{"num_hidden_layers": 9, "hidden_size": 384, "num_attention_heads": 6, "num_key_value_heads": 6, "head_dim": 64, "intermediate_size": 2048, "vocab_size": 8192, "hidden_act": "swiglu", "norm": "rmsnorm", "norm_place": "pre", "norm_eps": 1e-05, "positions": "rope", "rope_theta": 2890.0, "rope_fraction": 1.0, "qk_norm": false, "attn_scale": 0.125, "bias": "none", "tie_word_embeddings": false, "parallel_block": false, "init": "uniform", "init_std_qkv": 0.0309, "init_std_o": 0.0309, "init_std_up": 0.0309, "init_std_down": 0.0, "optimizer": "muon_variant", "learning_rate": 0.0113, "lr_mult_o": 2.0, "lr_mult_up": 0.756, "lr_mult_down": 2.0, "beta1": 0.9, "lr_head": 0.00573, "max_grad_norm": 1.0, "warmup_steps": 200, "schedule": "wsd", "decay_fraction": 1.0, "decay_shape": "pow", "final_lr_fraction": 0.05, "batch_tokens": 32768, "max_seq_len": 512, "doc_mask": true, "z_loss": 1e-05, "train_tokens": 297500000, "max_steps": 9079, "dataset": "wikipedia_en"}
Each number is 128 + 32 x the weight over its row's rms, rounded and kept within 0 to 255. Layers, rows and columns count from 0. Numbers have three digits each. The size before them is the row's rms in percent of the matrix's.

# layer 6 MLP gate, 2048x384, rms 0.081, rows 1736-1743, columns 128-255
096:154144169118122142168138115116068085104102124150140147178175105106102143059081125211156085100129126128094123052129087145098119099213157066124091087141103135114138080164184153116181129131195112105130128169115182146156114083099151080113134180164103101147136112157126160130099176174125129139132109106169123142074162094183101172098148137131102063118141101121170115131126086121123133148066
113:147145168116103109126157178139118105074138144149121202100121087173085127091133168178110126070136096094084176109178122124196100094105131140140152113141114087129143149134120104174092108143119169147160110117163207144130133125130133127099128155072114127125151124069104166132110092143133176160115121097141098069146095145108108154111133172113093176184188103118176122055144096097129112124103
096:101121142149114116177159115131056120122211164209162087162105126126104129153169178099105117143091127120128215111171111144187157113124182112144124143143120222123109117148148073129172131103084107140138150166148107135105092167079080031120204155135175181101152138161104150091126151142055121158092157095222199130127139133105118101108132102121112091121140079118132142205164119126160113114108
096:148128069119081071229129154128094155116112161130114136096108142172116123085194132095128112159149143181203130118144114119131135032152140102141137205163111147061116057087114108130099117112114130168086123134125141107118162129149128147169132156131061111110101122104087161137098155130039129145084145147116115084121162159111164122118158151077154150145161140151134182095163093095098130123127
097:085123148118101156069153110144154155131140115142170156170175131127095163112150111221160082130110141162149156163130084125112102111150175129098133140156108104124126179096157125140130174130113163108149119135134065089110162140204097181155129082120069146141113096065054074124124127121141164085178158149125163127101114187166161179148130115245143122129144121147152114120076082111179138188168
100:170172144115158150123123130145099165146046106178162067117147122125149096111138128109126124104086095157124199129155176146146116089133066123106155182145091078129188172137110114104163178171095178073151049152147164151167165106138125158126129111105130183139098184117123164133104102122173106149071142147174138162116095132123145067099165209157150115160123115163099155149142165177075171152134
112:138084147144091100152109126130168162132169073122167070113110193160105126140121180129122062131119152110081117138156141105127097163159097193114094129138161193139142112178176166081063150185089104070144147133122118159171150117109098152124047095137094135255112139091150108122105098118156102137173128148124138117156179153089151114099143122074138128104142110083115122140116120113131119118149
094:177095132123149072064126154158132110114134132121144116086135091150168169135099122100086143133112078130155117176168145171162173199149147103144107070158165121116109083107138161136092139188071165185051135100139153112078108136128111172139165166163139140092101155103122130083090120128109181074111128169129142140118143165105144133080088101172075083089089183138087172169125115088113094112151
# layer 6 MLP up, 2048x384, rms 0.0847, rows 1736-1742, columns 128-255
099:065139143110117127180131101144144134157132103065125107127128122136108152143130197059132141122128129139122170121153078106184163154126097123165162227181165104183114177058156156137119146132139133076153107118144109148179180193122135112156157116119110166123138119128155056123153158112099062080110156182119116132152111161137075076119111115146136152143093167157131186118132163069130182129173
112:082136100140153162155122144047142145149100097133138148125193173134141141157121120126186073146107129125106124076099123100158112138167117114084108137120130116173156095085090147108110064102138222129099110119125180109084140175083123084178093181164157151174110130108074079116160031073140124090188120074170110159137054085136088139173165181149152070095081140164073143112115162121144135137146
094:109110157101125167123162080108099067083139142136131197088147206091135159193142141116028117109149093139140127098116124111085099072151167083124177189151113202027088084116147070095128193107083120155133077144104149186156104132144129132121116156089122128124145156130137160135130071137142084184134080138197125157126124092094109161115115120111147141144103118112138116111186123122135111130131
091:159063130128089084130153130145123102119174101127133148113133155133160160119123131116142182182130071255177090120129095141126063096158137176094090194117100116127103142172153123125150204153087134244152119102151123135150115104096147126139165122136124068102090134112158140168115143111112175196128075109124110147110120069101095095078212094161090167142157152113146171124051119103123156156120
095:144135105121084117162115126107090168156135120111104128125139110148137160132145119129135105088120072180162121105139155142157205075124125126101131158114140146092109133126103101089155056162178091146098151070090167092117134092102191137087119126115133140152125106169124116109184073070110071154157144192160056120158086193070161108103115092114117168119109170173092158150133120098148176117119
099:140143151112159107115161116136133135120115151059115041136123221101136107126122104120117113093100117149117127114126168135127076147148088101112121128094169112100104096100116121166104184136141127171168111160147082081197115123122145097157088137220156175122123105150202160157131122115129123116152149123085161067128099180140117088117114144131105107108175090174150150172153111136142150114081
119:127053122107128103152150160110158148108145135093136158181169101159156107110104161137158104146179121133068135147128173120085181169126120177149071101137109080119140121166163141106060137194090120137142146179110145115151072095105103149127122102161070143164155105096137149105132116127171075110113140211082107113079135130139138145118205109148156119187118079164187118103172122175098126127172
# layer 6 MLP down (transposed), 2048x384, rms 0.0899, rows 1736-1742, columns 128-255
093:064106196122088135129085098141094102106114116159143089106069153095147125156106155189111122130115098105059119085093170109083158030146106135035074139124080116153086099153160133189147129082167128149128146150117131125148094122118128127120133112113097085125117098165165117144178116122159165147088127138146088117093096092116147162138086145129051101134108128104155112119095099093157140098099
113:101082159075091062118082119145146148069149106125144136107146098128093176135210106174185083120075156210122205119117124138148100112167080156128129089079135122121117084118117139146136142159190177132169154084125212107115099178118098147144182157172118117143134079086157148159111114098109154121167134119160162154161118104130120113106148156089146127098122117140145134085160132130121108151196
100:153116122158076148138120133117092076138100104144149102145151166149152169127078120188105148145192155187178099103130096134154158118109148103167135083152090188107184161131126160160102164176100137093081158064168094158148156158113130107154096136131110137149173168162076138114123112145102174132138121154158166113161102087104177124096175094109091160157172132134131198177136096132175109117166
094:107126101140095090109158127083140116141151128154133160151166144105128123127118097113106092110087131127124155106131129124124113194115117098121141174117167151139069172101165149153121210136119095104150090179140114104122062172156112179061120163100142166186113130140139107116119141112174129132175074074184089148095096147093143200160075146071147106113144052194172113058187089186191151119057
097:126196135136156140076132153082115114124149124121077111162135115159131127107079106066112135126116162174141095134148143149122127092123131143101141079131082081138087099200203147148177099128145147043172142130143056130190127098153189149189097209146132106095116165116113135096099157112143150165137143123138149151188138142186126154130173132155124158130143139128182089070112109106104190122148
101:168148146084183155102202133135089121145170172076106149115145109168107158115140083133082125166120136087113089126114155141129163128142122038115117131164185114113117129109072135100086104095104104137122146212095131111095093146111127094096130111120113116094138073092144119124140117086124150110212114143103192161075147149089099145087070135116186154163186087143134131122112117123094154091168
115:122151075141127095168103107141131148106088129142148148109113103130074146072186146142134127080114147081125136151143147164168135168110145183098150129132109142050144108194118203089146123123100089200148086167043203088116092144165124145142147127155136081134145198113096123108128164119144110144122123178174174158117098156109045129143109140121140156088180072107167105060095090146129062181151